Each number is 128 + 32 x the weight over its row's rms, rounded and kept within 0 to 255. Layers, rows and columns count from 0. Numbers have three digits each. The size before them is the row's rms in percent of the matrix's.

# down: layer 2 MLP down (transposed), 2560x640, rms 0.22, rows 313-412, columns 320-383
# up: layer 2 MLP up, 2560x640, rms 0.292, rows 314-413, columns 320-383
down313 109:150087134181133150119139152147106115146060074105127104143165101112163134099137123155137099146098103093130122134072145102087142132146165077122164104105115135220085228126103073128133165129170177
up314 103:107149174097114144135117150105164095138162123139132169110156134178094114146156063126169173138124088126222145156129182177119164101106129124169193205137123142152141147155116125119159156096197099
down314 099:178137215113132129198072101075134090132144100147153079119172107154082135136070161142109166116135128124158115127064097121210103093104125121138158166087110096125084090180158069116071109105094128
up315 104:202089060142142162135122122129126155137148072126121115112184144103131111102146143149156105121135087116155104140137086126121079071137148150107090146107122098165116101123090081141112138114145176
down315 101:127134144185102143160176129121143080152072071089121129145148155033117109115105160133158206124119136169130161088139077113100084106115154045129130093124076149122105147106113135197139156144112101
up316 098:122102157129176157101127164115084134075164147138140147099165142128142155197152165126110095167112156165177177122122095134133128120177100115140134155080118159117130148173204022105175098138173138
down316 096:166093138153146127151140196106127105150141090123055172136103203062156101124096124148117123159128136123159109131110162128139132151181131132073128081144115099139135106144170118144158114106104134
up317 099:159162088119110149160186140165122142116093107153120125074076146137109134101093155106073109118174078136156152137161138081090097149133086159171169100146096159099127153106148133182093166153183175
down317 099:111148113127104103109116098182091080101116134108135101149057162162141141120126181181159099089159117118153155113084147100094164088144155138090074118116169129114087126135183169101105135008120132
up318 107:135123160119129129123126109106092149188129076124146130106179121200110175153103102134134109156179119117139129079096112051167177121145105134143135151169112098139127146216178120113100152068163118
down318 105:160090180109121085095119112088118113167136108130134132148137082090127189158126117123197157077108178151122158102132077193139146099140094142135114164079115138138116143126121081167123126167076109
up319 103:133106146130076134157195122109154032146100106172112081151087159137149097132132105162170125156152111177148126143169105112089165103130120181096128097164163115161196111119076151071142101084113121
down319 101:091083164130068164132108119105149158187127177138175133116128103059189112134109123161151120164098130129149149169152116178091154112133188183122110123141177111144130127075105136140108108081095171
up320 106:183121157141157202127152173123142092125146107133187113161088135071099119144145181139081151142134169086122155193118138068103156191180138162122132061133149132133114086132101140090102167164099069
down320 106:091132121101104157152172190115125121158183157088189081078182122102117152147101177052167117116113127147082120117092142051109152155141100108156114072075093149151153137080154143114172148142095114
up321 092:180075129174129104145058158175116065109062103142036085116146095106123183145139127202165151126082144119073112080053091141127118126135135093154173160106072057125152106103144114154079151115115110
down321 097:220184098131108113074191112087166102128097136163157135149163147112124131120101122103145115120152174093130113058101125120199193141103115134176163115122121082146144095086098176136105150077107116
up322 096:126161116128153145136151057149100161142138104165154114115114134117144081070146146128128125116135104107061111137107182143161095127191099105075173141144059136095161135141149044148076132115139160
down322 100:178124094085098104157114126113125141124180153099151151156167103112137184095128081110031114193158148136157142092164076144134078143188131153227183143135129100129182129123215124102184096127105108
up323 102:055125105149088116123122091116109141117137098077166083139097160108065133156108067146120122107089142115121078181111092090092094147130080141078085111142158133087136115127117149030107140110035093
down323 089:142130144158131114117200097125110120124125099116127105136107067099111143076172114108078176152161128120138116098116096121103074107130131114123160142121138129113065124146081118119165147091112195
up324 106:139090103141175114088154140151129126168166125119118097130105099158134083060114120099154122124165079176172115115124141099113132140186080084188162178150131101134133181152168162066170096074110137
down324 102:110134140136150134152138148160105119148161131103154099113102106147145105123121137112159103188127131121130163152115153087145202123094137162064158164074086178170144143081141138114196154150147100
up325 104:149132128093164111143085072127132120144161168112123152103137088180156119152088105133178113170158094075122089106146132131136134129190120121124155188134113135189090155123164107134137107122150095
down325 108:152138135130108124122134120118071109093150181116118152075094100147121198132148134109135066127158118081138148098148107136139162125119111123142119183108125091124144150142041115112143118124109048
up326 103:091117122162122170130131126124137131082177168082115111076089123084107103090124149133094165113132101081141113087140140162090116167152146114123197136166131130188133087161158154097171125138150125
down326 099:162100097134152166190148123122114118096146103077127146154079140123142085054159120083110180159147107120098164121178065189082169131143151191133145108154155144140124160141149134103148127073097139
up327 100:137125018098114123096148096132108106124124136152104083163131089115139177100159101145095162148154137097117104158142147065054189093186140133107063144143086107097162089193119103097057104135070166
down327 101:151126113099113099134136103107110122107125128070146156152135071147112161163111155096139156163103127087167141178084053174121107133135105103062101114133094151127137094131106145122113148159170068
up328 103:167180121104132164121121130141132104074170132197175112133052141176130135148164083187140188090084132129129081144131116107129124133124118162154160121150168121142107153161114169112086123105184135
down328 099:202108154120109060156179110132144167153129089146120096103134126165140067124150107109107143076152120110101131102146147110105072109194129121188062122108129103103126102064167172115116119162168147
up329 099:143102139121155184118063128132140103124150094111166112091092145087141146152122123118179152093171135089117106117091118112077160176137191178092175157099061154099129130117147130144118159185216124
down329 103:087169119069149130166150132088145124112125158132100161148146069077112148117164118171114116116148141119155153174080123139105153134120158139110207140175118107154108131068146177158122094096151140
up330 101:112144142097057169085120082112200075136140129093099104160076189152113183114170154160146123170129143077124124157118116119080129169119101125134126144121125119138160142131157142129132216181157103
down330 097:084109131141141117145101162133112155129156138127145111199171194181162106117135191083097143063139112141152122166160161140150165046118129100162115130135162162067180120091132101147097151150118111
up331 101:109170155074114149072087143196176104103185121130144112159097102063139174156137145113160143126115103130144165125133179133089118119173111106137185213091143156136138115153112081153090095106120099
down331 103:096105176118088091093111194151174143114172125091154095128141146122141067113122077183173095046113096099116166106130097143075104117127090171123131138188081146092055114146120170113152150133084130
up332 108:104145117153084146125108058176117158145123151119153141112072113163110104079143068111169111128124150112124144139138117092048166149146137060160195183139130127154107083144103109176110141185120108
down332 104:104141140110133134152065109170175122148147079147087081111140145125100124065127108144106053168147122133144121124105168111073059160143082139140158067156134173091168098124118118097146150167101125
up333 093:111130111136164119084181141145103143076105078107091086107136150102146058131139166104086098162102114153115079090047139121126135212111138095140131125097122114148181115159136091170142120112162120
down333 096:173151118140099083095163128152154114131143182166171108081125100085131099115151178149188158157175182164109127140132134100071107145135114102072138131161126097120147143176110211119103146102067163
up334 097:144105175122067109159062101124081130167135158115136150108208125134166161147086126147095097160116062123174134071129117125165125172136143121081107159098099211143168056110153173079150173143169124
down334 094:120082059170108130096160151155157115104178130121145074074100146139161095149066153119236126194065112146106155170108163188156122160150114125135094095091145141130066157047114116103108086149092137
up335 099:089116151143147140136118144195103094143099164121136153108112109115145134163144053100134148125096148098132173094098111142185121145115113142098112109159158162133139139129135150164110114093186105
down335 102:125138144105153069119174113126077105127127129146107073180137108118149132073123132115095116125125133179101143127130145105072144104102104149116101116178122122169139115095131178138112102120174151
up336 093:191109122133113105099103174151139127126077176165147103154152181116165112127098142135104103208115131137152174165119066154116156189132111117102130126068177111188102078102071144105162175138165096
down336 095:133088137118167120064104188158130091112177121103177128113112139086111152102096137089126150150077130143094101057172169169184154171133160183162121088136130172125078110116111170142113164086075063
up337 100:153110165181134151176139096098072117102132074167165083166128064106075158171083170147121131140124061130129129204124130119113099141107110137044092156146161102115102146109122192146132156168114153
down337 103:147161120165082147121121115087135131152160099130147125137144111121152157131135135107152065124142160075143117144098096092135154124169154145133105144162196085147131165092139110120123118148137163
up338 101:121060181154208141126166181129115085120157112117093081106114122156116091136090129127138160132144049180083164176160156141186094122144154112121140095107139060096099110124148103145072145104087161
down338 099:134112104072095118119138138150139156092135157188151137135142023119062128127109100126114120099165193099098229091143038141148106113139114119153009100095227137116073148161082122045128167104122145
up339 095:091162092066152122137083163112094186111168130100126133103122107139140118159121084155167140113132133134124145116120106087096124154136109145148157137150126113121157169155185197163149169081103083
down339 102:122136140089161092121123128157130174095139091152121100126081079116154155160142145084124105184193154129076168055089162132141145124157064165131087146160132138135149140206103115160128117084138118
up340 104:136108101129088148109094130187153148129117135163106130164110179202134125092118113141106125155119096124182146080151095139144114137091156090097124163106125149121124190159108118130082133050113164
down340 100:117129141151153175128107118145154135124092099128139138121101107127082176138093090098168112131117133110132102063150144053090098161099097096132170164110094150125137123135110124096135145142181129
up341 101:150140091099158083056113134164140139091109066174083074117147140171122113115141043097123105148130122106139112185122065086107127167125121150120122154158185145147108056091165139094150153171094128
down341 097:100150110137159152143135194148132130132164128110131121120180183197123093119162109162103138104157144060136151148191104072155077165077082082131105159108089165097110115146158142099145132112148152
up342 099:083154113113066151126157156162059149169133031115080112122134103149149102121078120110096096108140127176073147088111127167130134127183134156077093082124123141125142071086115122119168145120107092
down342 104:075136116095124116172138123124148111172146101152118148103143135107130099120160107110131119119100102056129124080119111080193118179136171121092099129091160163152134106104105123152100145132139108
up343 101:115154138101103056146181179103164128082140116101127198128094081122125177053096189120117145178124102130168101167112090128134180078094080063175202101121114098125151139105166115160096117108051120
down343 101:208149127065165169183157112108104170056172140054189076136154134132158136118073139169071173107151176146138156108115126165084095090172128124129138124111110177125126190106139146142159113131091143
up344 098:165112162133104099137115120146109133123165153143160130154169110146126129094070173097115126113147086104093102144160163175148134127136097138151184128110179121156099118112133144126150137165040137
down344 099:134138123152138071084148075135120173145174149155125070086166158156166102065125102079088146123111135118191119110197127144097141042151130183132163128092157158109137128162130107128122153123157083
up345 104:134114149165098184090084130120103090114146176155146101096190126174157173170130154095092127144183119134127147075089133084103164139099174137093094148095131152142115126143120121145070094147111113
down345 106:119118162131106159114154110176149113130122131100150065105142095088124174147090162080136137157150112158112106132177215151170147118098151089134115136146079088110151110122147176192119111085098149
up346 100:172081128089135099157099176116135129050082073143088188069147073078169139109168139082134130174130135071147152138085107071088149108090131120172176132161124093100104151189109137136090151098195162
down346 101:144133122060106186098142142117154153131157120108125135141122116130108053137148166069111147099160156166138143072201146182125125072155084079129113118069135123112110220080092123105120126162126083
up347 105:217132123102096103136145164109185122147097116140203080143107102187126189163105145153110121130126092063121206171126095135167141067164067119116136114109103133125123098060101129123161140157214141
down347 096:190101103130119136123097110158203079130079097063169076096178161135122170122143143173167090144176090138123123090134162146213191127132177009104137115109142098134114152165136159121154085122154112
up348 093:093073137190076126117109131091145135135098139127129091140136125117137114145142108178108132101110142171053060135126077214164139143148106131082134178110098145142147195147141128159161205118163161
down348 097:166120120109122119147095079144157174110149140148168142085198165089138178131104133085055119168105122136137201164151142140124145115128122119138118125122131119100127083178162106100126118136186132
up349 090:134147134126083112131084105147145151076091109121150156167112123142146157108068139128220122157139163090151159123172149131146096152135137107122146165157116173108136116148112135132119144192141159
down349 090:123144153124136156107092105160123118090145087116129146149128117126142150137129177145148115105126116104143160173107152137178137127171176176109192104090174131140161107196096067112090136153151127
up350 096:132143106138143172140107153093122124097093129104109166141139129151135132145143127167101114114121208112157191123123181080111124073114092183149191131140095125126205108157129088161108150213107173
down350 103:111168197104139109168133100101143111189054131118116138119095075148142176159116188180107124182108117134123178139100104139107104099091126092115120116041144097206141120147119151095073105146143084
up351 100:143097127144173152191101160128149184111136127088117074131078163175110119113166158112100127101150139145099094117092088113114097153111158187095174150045160171111072123200097095103133105126080141
down351 102:139108101128130135063125085113098103161141191159151098066145083133095156143179119132161162099131147190167099103098134146150176090113199067146086154134098075135185086118113130100147119166096125
up352 099:108129083090133108122160127122159114117124123142113139153082099130110173119135062152119115141185183146122161133128142156121091111116155172110089151100137089159154157098197154134089141074158119
down352 090:073095103101139092100121133110108164105116131163120140089100166148109130120139196094116156133126138095181132093181089155115155156173108124128154098154117083180118137096091109123160166096116141
up353 103:123153140154187090124145068192154159155084108171127109100086175138071083132089099130129087104111169104132185112137124148087145137079141100162133062120179176173138115138144046110108098119097096
down353 102:141117165054166109182160103160127130155121124144124095134092102148163140128126129137065165113112171141131091144113110151115171147102163108120120165168118146140157133119088101176158144096165146
up354 095:076133121135105127168153143104107113142059158095187150106102193091181146121079105127112105128090102127127140144081133100140114133090128122101102122137138148153138086088146134075096116120101110
down354 093:128092109201085147147216165139123093144118083111156157160130201159193151135183110153144180158148177124127177041126093113195168096055187117149129144146125118203111175137167160112173074157089091
up355 098:173138129116142106153094123187151107119136169148123127165152090103118075147088099135087141156174162137079143189184090110120174102182131196126159097183140137115155099080103147128056115169135168
down355 096:138126138036109205106177122104154101097068163088174084150150133163095114151142160137108078144115146123122149161175114181168136117119138117119115107075149123168139162076091157125119119109068178
up356 111:108152157137137089104140112074136174181097125057147150147100148078146114163115123165133060113136100115126120102116129095120151095111093121073105115122186158167088097153039120122127009135169163
down356 104:110101129140144156119109131071140137172139095171181118099066142134138038111123108146083078161147171135169147041129028141096078131086166117165118127086108149115136156112153123171158085173159124
up357 105:141083138073188172150121085060136110159124108175100146120138131116150174153125145170067136159134128135091133152119148095115131123162134154123111121127106135103132123114092112114179061151143135
down357 104:085027168101168093124083131114174103122215090147055114116132139134101149180118144088106179133095066156068117169090162159197144133092122076142093089102096136149123152089167130111131097111162125
up358 107:142173133152169176100182137132144188123134092120163147134135150114136122121128136078099158135156120159143121121112081135114088153113062108086040137101156132075157120164134127142082099069117142
down358 098:134073144146068182070145117173128192151042155151103132135118123109159096167137052110038148148170143106074213120139166121110153113113133100151150116118119096213126093138126132106087126146123107
up359 106:153183147093037144157114138099149124088105044097104137163120163142090131160156138101162105149145129132127137136128140074153147116149122087085079123149133095145097102114165111099162141101157151
down359 097:135163103141157101131091108162115088183134140098135067184090120128122186126148139142147177111154107155151146147138123136135147117135109130131150111182112153082091098082152058112165124095110106
up360 102:142170076114119112143125098125106085151182150116133145135133106105158192130167145133104114126175045154109168203142124112165087100112120127084100137176104061120163112122135162107171110131174122
down360 109:126131152165150170108126129159132137140127096081105101220122083131122113129102174149103097129123100168179095162169144123066115158091214139104167065160136159109129147098146184111132152131186111
up361 095:156101105138155121093105135146146117091144085176038162152080131174164128151115104145150131137170132070099114100146141145117132159133124115138150100130196116130076147157150109175133137126135126
down361 099:112065154077047066132135169129166126062157123147122165155127171118087162139122057122120122126118151116169109161162067140123163136160115119130128127146145161087152067151119145135133112142152131
up362 092:085133154137145156135151142163100112075105151064148145181146132134158127096102126124110131129131084169094156108124156145131101118117119112145122107086085108135116150096145153109125161251159117
down362 099:115098091110177096082134089160145107146103154073140055161086127094088122151135099176108151063128139110158139151114181120093112127140207139085137166153162133119166096168089150140118120087139169
up363 106:101127076153109066101128142142099153090132143112144135127119110115152111158084154161105144086132108137121171096123138103114130185105142075143162113161144117109125101050151141163180090157127151
down363 098:165094065116173063166122140141064111070166056089107163150138094114124133181092146079108115141143143097115132128091079129076078148167099065152112124146126103122069166109141106130100108085165144
up364 100:105074158131088171172145101170196167151147133140129174143105085126065161110179083139091127130127163145131089087111089146124147122197062100106181159151101129135146143087189110116149137104133153
down364 102:115163059145104147086080138141130145192088127069151152111117127103154145162116104081151172157209096185149116138166092128168145115166139111125040152111065155143142092126148105119195123096136099
up365 104:140097114159153164084111114189127056169129105182149118152124102147098129154104092110131088125152167120140159139137189092085173142177085101153113137125155089134104129131102079162092144075115095
down365 099:113187121188117146132088130123133129111133089151144102127167140079081140123159140068126149083136072102122070112132156122144172069153139108106094142128194128072177192165118060138179084120152132
up366 100:096122182125143152145111078134168085151120123106066127156101173116127169113086083089095108160116095197139126123055137127099111051166119146087093099164148134160102146130129117119101088155085061
down366 099:123084225128139059072047176111102157122087133112069141094117138152076085180075081196098153141142146150102186126146146081177154146140117136138178141118125204145170122137112109169108109128075166
up367 092:134178091135113154116137155111176174085066110116153112116119106135115093139152154135086070058137156098148108165086166129109129076101123130128123089089090176149146186125135141191143110132151144
down367 099:122131142113090085166186105175093152151058096126102119097112147122120075114087185149093088108103092136179098126163115088196107143075132012119167098142130132124132168146110118146152182084163164
up368 095:172124144167120137101125099123115141114146105099130086164169114106100176130099148066081137077114083097138134145108188191050129103142139108116147174137095136098122118183155177183086118135078085
down368 095:111092141118095116154097145112183169102113167106107142098153147098104112140084080121113188126114128078164148162152086147118160181052193156219097077123093107157057089136125201116133146089117177
up369 099:121172134184171154114042142073162141103096125105143133118113112075118135089190120122180141082151134134178095186167105128126049136139141097092125151118155104089139091133103138184133152146092140
down369 097:127104112191127130066122121123096188070128100159094156126119097136146094156074187092134152096148164103149160084102136121093162157121128113133141127120176169170142094149094124131166087121100099
up370 109:090122138122088092169063102116103102129067135156171092169110099107130094148121116107159091139157123130167127123071151109162132119156140140103135147099205155196179110121113173150178102083140101
down370 110:087139051138184085074118085083128134109165176140067150120111114097086103132088039094053131119118161150139106115130193111167125099160142124127140068171165128063123097121126127126188086097047122
up371 112:125120150136123068141096108140129066165110140086106149152078119113151077090167196106087086121119179168128124127155142111102086192159145082045124076047150153144085136154126163139158139170121155
down371 106:128105113130120120119126155146093093125063113114168112076096046135132105080104141093070151179092165071140116122089126153133113098165163132123130146068097096073130180097112120127173093172086082
up372 099:169123136104134118040095086101154112131113126086119163165173107174142100097060160153136148135072108135118149181096130074049161156088149115162107122152150105098108173175079160087129093153069107
down372 102:190102078113072092149154126101088152067105156123107107117091141151111134121157195171070100130150157132151035145107122162095153074114133100109124140195119080130069126128119063113150149145139140
up373 087:122136126180081137150128091184105129147113151085133120145129136135114114161078168128133121120159124119078157139161187128163087140132154111115131172078111161167109139153090149138064134127169172
down373 097:144088106118083154097080144119170115118109067102142092118125103063199097116118077155157095104118111128127139085098090096159071140167144143157141057152108122134125120169078159120188135128160151
up374 101:119184133191089175132126137072115111115090050133094137141120072209106114107118104117038132136100125150087166135106174079109157114160063102135127123156108137081128130097116188170108135135148122
down374 098:132128108121112162176120134126121108125132109159192079122142137148158120128125137129124134120164074092142139096089113137178083121106072111091062156171192142148116086136109100095167029079110113
up375 100:152086078132141136083057075109106134121149159130090113121152127073135061194181178122107142114105064131146105164139156104095097131119156112123140109183179133113141102131172111076117155128142139
down375 098:152149170149118143156183146125078083167170109130125139164126121139114100127176100121126148104044057111182143132075149079118115109092146127173115151171164117169126140105130107107136126132118138
up376 093:113137125136136116178142083114145137120150143186114184129109131168146105133142105126130184125152095124097132117149061050128144159153126106102157154110064076118168130177135128202070223136111078
down376 097:121109148104141088120142139113136094141165132098178117131137132091182162158070150125127079136200145069148134124125109124169118117129090097151129124100117113126164082093127160164147170137150143
up377 100:172139121086110141185129095137090145141109179142139099155101110128134090110143120104083158153139177187106142192156092088106162113151120130136110162099114100098140150109197109138134108136154146
down377 098:090089113168137108095153172169168158139128163092131175130062094121168170110155139096091112101150111132132134138120129099173107178088154106113157144183054139126152106152136194106087121089145116
up378 097:127185095113103182151166088154090047146112118134118148123156186142165180145145100115203116127141161131169132113105115148044182128081137171160105115154108138133147147124142160114128146143166090
down378 100:108179161054090069176100155103129116091085112116159150151159156112143153089171119130201162113125061085144127150096182118073167156056097149150102133129082143162088150090176125150113113102139125
up379 099:095130162128153193178101122127127126134109086116143122181126137151163082160161124090091109082114107162125172129155186185101100100177101110130159146185119166051150205126147099130118136050062119
down379 104:089124105081137188149176064098176145145128147126157101130141124154114107108184152170098162078126108101087149157114095112129088170151135129140127135165105069073138143076148166135113146076192185
up380 108:183195059107070062122083163114175151153115155135064122156085102159148070080129070113169072144086094143109136105133117129150143117159164158105121104123113119141087113096146155115067089100147101
down380 096:148131076142166141132077108157126092140131142078193169120110121168165098080158096095140131132131151097070123110138117185091127089166154199147113091157108140103110090145118124190121130178108148
up381 100:103120125069166101149124110150153091170078173095120122115108158130133174100144131112101153140119152178125087146148114182094077138113109168117137134140136123098138097089111168142135193116128193
down381 106:099163104170101124094078147101090128141109063180154107146116138074129152158080088139140121105140122095049135087112138134126067131086113099079171176131104158123167170134117188113116080160071111
up382 104:120119148092129161140127131124088176163124146158083113150148164180087105071182094128090072152114149105083076189112161189142117185135155090093099120108197101140130209106084077083140127099150164
down382 103:187151112057133170163164129102120161147096092159145115113059079146156109080165084148191127095151090171096129141091119112099129108097196125140129108131153145152128117200148110117071130114091142
up383 095:058163134143073099170100149106192126119138143150136152119156110076069118145144121149159180074105139136174130158177067139136121135111141117157075102150081184130156095156145132129113114139104108
down383 095:115114104115112153097091121077150125097145118115120161131113108198160115145100142100134164084183158159153130143161107161167177116183079168143102084198119154160153132110117103163137132107129146
up384 101:175130103122158162099175101133101164138149161133082102081118167079176144154138141082169092119171102163135154103168138119186140132100117118101120135157134174123170112141079108128099130139119120
down384 099:170089107157191108144159129119191112151156128145144114113088124135175137153122139152121126112109147098091128163130130113099097135155104080138201146127157145144126178134090127061119118186171113
up385 102:217103179097119155141125077153150092074103132131076140177118130157146147124120098104130082108138121119139088117094088102186104140146133137139120152148189102142127147177155080095115186116130091
down385 106:166118078135171113116085107134131105113131119128083130141170140143120111153162116138080169099086087109149139096151126165090074104194156125146134134123080138188095167118129202109155153086125145
up386 099:116155142129164166151126177189144147058154080158114084102100104100106165171117065159166142093093120160110105135100161133144077145103109141127168142099096169170090115160159142127141152174175164
down386 099:185090120114116088111063163115190167130118107130188126114117131118159114118085132058096126159114051112088193131153190127121072181118118121155145078156108118093093172126143135099109156145121074
up387 093:122097181178172139175090139087161056145096149133110156164185059127143161162075138133075144091142118094076137137077095125143128100101112103101162147117119130111080159079182075120117085167105152
down387 103:123118120184151137118125099054145142151163142064117092094196049141111101068069133180170130115164171124177103097140092133125097133128153157116114215174097113124121110064115160145149166123164175
up388 111:171143137137149103104103112133148075093160156119076157117134108164127174063133116138141140164052113117203121104122122123105130136135132096117082058171081198128132117101098094141153124107161123
down388 110:134137139163099212164136162114100081090159146040062123119117122134116167101161132072139135176133093104105134145142093107207157156117136141113078108132107162108153104140140121105181102160176106
up389 093:079111215130136109118119131131123177117133121150181089144158089139146135132097097123053151141170174133160179112127186168113137113196166152133100112161164135192118148094124132114093170108139128
down389 093:112112109116093125082159137096153139144092198112108114135099100146120143111097128100120039101165106117137087143206159054099090190168151148140164169134121132151105113127108174148101179156089088
up390 096:100117080159186120165092145075173124138128131077144137136124137143143090119152128124119115133089159153088121182091127127115067101163112130151164157110114143109129128152122084131101177124090156
down390 096:156113081118166088118182138127135184187111092108148156129030078158173146169105172104147141097117157137145114154194148107087091087126159103128114202142152198064163130169148133118181163080187148
up391 091:123081129154149120126125122136155151097169080163137055110141017123136161149139141118116132075131132170149129153147110154128099153141183140111164158124142111114111108116097084122142168104136109
down391 097:119196136094128105186119150135129141170106156137149163147115154141103117152165142113111114104110111143142138163130211136203109127121117120166092080108137140131119118056170120110123102101162184
up392 094:150075083129108155155135172099075137109156087095042131091149107161092146170094113084088190174147167061087162156114093127137122027136106146125036175111160138113144131079112078151121193105151099
down392 101:082112144126119095148089105166143113167087127149154113120192112152123113149087198177173093128122061109166108139129135063115114122158128105105121031154150151087147110069205101160148131092123153
up393 095:184112095106143077165089131116113105147068163113121125112081173152110149154079070115132104120167234121158117142110102185124181090128123130137153082162155123130104119150080112076163133127119097
down393 098:143149089147097120200098109088149104148131108165149172114150154108096120153100090109139104118131127174094153125182128186131113164121099130153157138143152061132090173115087083132184158139117069
up394 098:125169150093105138155135141137159136121121177174139153097138123130098145129089109103176192115107126135161155118149122091123159182150138065064154161138151096128136115148141090067081109081076114
down394 096:039142119141092100173166107145110123136119105197161124183125116163122149140131108149072102108127104069115160238120162170143098117140122070119098138190112172114118183119097119112111157078150142
up395 101:112086079184099126143141131091186137122141123103096172086105067136134151133096125159132126120091136120147142162150115132172131127147148113171088096128136123125128138192117119084079123153146196
down395 107:106137102117095090121102177095081066080089170147119145104155104118096163145126118091112085135181136092133147095119082099136133130141137186134152116140107127100115074135147131162192136138123134
up396 097:107136130129100153141109148115131173146162082140069163088075101147137140144130121070057145116160112178097121094105120166125110116121117151123138123103134062150169094134133162101125117150098091
down396 099:161094174134059101088140141037117221141125147119167152159092143155087127143156174078158169114126091137124113139135149114110117141131071080117145135155103185104162147134125097040097182076085129
up397 102:126126174147082136105109163090121163126145116145112098065158149167084113118102135140184072194140172206138102121187131145150179183190115102155167146106113181113168150094055120118090144157127075
down397 104:116100112162142175120124156152130168118112179126176093160157156125110128112120191126140206123096146153107133144082076155128096117117176185088140125162136115093149166125104101130128128107111152
up398 093:199123104125126111164136166118153108127120188116104187126146122154183116111094131120147125125128190142055093119102155121122058126181169073164133150172113115120088145155075153072096098074159151
down398 096:119136130138164156116097167111121146124159096125135074133161108092143149111165129147082046123169149152115187100139104121162121171132140148096163077093122117179096121172111100163138035155137139
up399 092:125165173098093114125055120134180108095116092158079102098118125105118163134172114034159129200123146084149123141167059105180120086191121189133150132132175108122146148172167181066143143169087150
down399 089:111147096152133106098109090117148100111150130117104089128153131124135095111106178137242109098149156084116106145125120078168118153150118159096127082066151132127098095158119076120123055098160107
up400 101:145218132162088137158125126069115162138117132118175109122131112152137147172097139205202173138177116131083150082133098118149153149146147147156206112073132175145113104155141114173089137111147149
down400 103:150144119184112095116147121103130138180116157118153126096128110162122176125141149151127189157055151160127124122160156130154145144115096214046127164138139156091053150190129131115123118077082118
up401 108:094109118140104111131061143132168116141091121187153167181184153078171146174136073141141140124115154156169087120108190112079169124141097113093128072135147178148092128093154134147148056073114125
down401 106:147103087173153122134115105105131128153126062156139125131188095139079171113131142128133182125174160123138178110146163145157116115081142138113150132146126147110134117086131153124122131098105143
up402 097:112152198153127128110114103182137103123074169109144173090144132110114124197030131112161171145122123146196127137107200081069093138112154154109134152151104109117146149144114191136094159127145129
down402 100:098096096106172129157097094137137195105158125166112177087108161108122087146127131102168150128109108113136079113089134166179163171090097107132139098116156114114164131148093116128115088098085165
up403 106:220121194101147130160162142149100119111150125119122137131158095138142105157146182176134063113134194144072140104168086124093111118180093164134126104136125103101123181158160090128149158210089047
down403 101:110172137101083069100149142150123099143148086088155117130168113132110041112121162159095087134135151172143141139122165147138162113155161197071130113133103113190094140111161129122128141105104123
up404 103:085136120083147152127131158168141119118125116083116119111122104098171111101135168162089072149130112124139181143128137164128163131137079122139201132161157101109105114068156114153164148142129121
down404 105:072126105139165096129099176121158123119097156100139173129133104168140084141133141137088114137122111107162139075169128096070121148133080100081132148166142145112090113080144207100125197105097155
up405 097:108111106120060107137105126183169096147119128177074101160172078149148204108123114130147114167156120125139164144153072124090124118108123120130156164133111033147140122124097159105118103153149096
down405 091:100100092135220142080172092146149164127135143110116193058161165120181154096180178134144075081127095157151144119144120121136095145120098167194092102173092201136141159111174130108113136128113155
up406 092:119144144102145148114135146120177106160096120156130098167139182113146121176156155169145104148142087101191171081139140101156214099111127100119126134130159161179138121120117138165046122101122044
down406 099:036125100143137124097160109093074175090158162179127085149122075112096122125120145150107129094105131148079128127132113117107134110091095110168109142163102095146130119110162146135154101147119115
up407 096:075147103111136136184086126154133177093112138098110160108149117135134062116159134117126125147128066098120179130158104100132127151150163144075158126140156188113108110085104145162108114172112095
down407 102:065111125167201186156097171192108061115111094118125096142100155091111114126110096128145098094167106159176132162129109146136122161149159132177054155136155135038145078162103130103143133099086182
up408 103:115186160121150179114145056108133182077078153135051083121106127120180126157145147092152113098131111153100107108053159115060132116115099173113126077112158136167133102140129091097146131091141090
down408 096:141081208161101112147152138124137178133108132152131139130139096144152121180107140138141142150126146156161059101139136144147139136111140209195098118105124155096193092152143165179176108143183105
up409 100:097128116157099142183182135126138120120106147125129155166207142123103090147079132114129164165095094122174119133151086105098104176092056109042118128014085166175088147086118127113078192110096084
down409 105:097120159084114069124107159152206142125150150173130159126153103160086141108147098134082135104139132059128117145155108104136147142141124136083117173166134164077081177096111115150140152140185136
up410 100:089163134136123098076063079130105174165149163143096186158151165141140158115112157127157127148094127084125122159185147083111164143129147168175062123105099130139103175131161175103116115175128118
down410 102:155120111092130135150087117124125128135122123142018103179134167227102080040160106129090155141122172117071209056161088082097125109090130164164064088122101113156094152088168158154119105106080150
up411 098:161137171200143131136117126076191128081103126100148055160107168214136103117139101086163153133053134143105141168091134139119090137042112192168167123160094140121121128173068117128074144145132165
down411 103:045029155149138139095117140048135116173136135118086100095130149128128108118100099128125158151110111110133089126127117114138057174112135109110106163135108133117070099180164135124097064122051099
up412 096:092070112115181113167132164097152116171157120128121140162175106140145100156125135131191162103115163165136075108150055152133121121088116110158108146110114094134098137129186164157076099140124130
down412 096:148156135176034118131178080125126104201184181183122110102179147106114085135221085163034115110167142130099121136159152153140163076144199137113144126114123144197144095137179140129145077089114139
up413 103:149099102124165081162124187116135097177122069137068152118113116168120091097114128116169089089182143149142186145147113129114105139160140151118145105133147097115132229114144136128134107135154127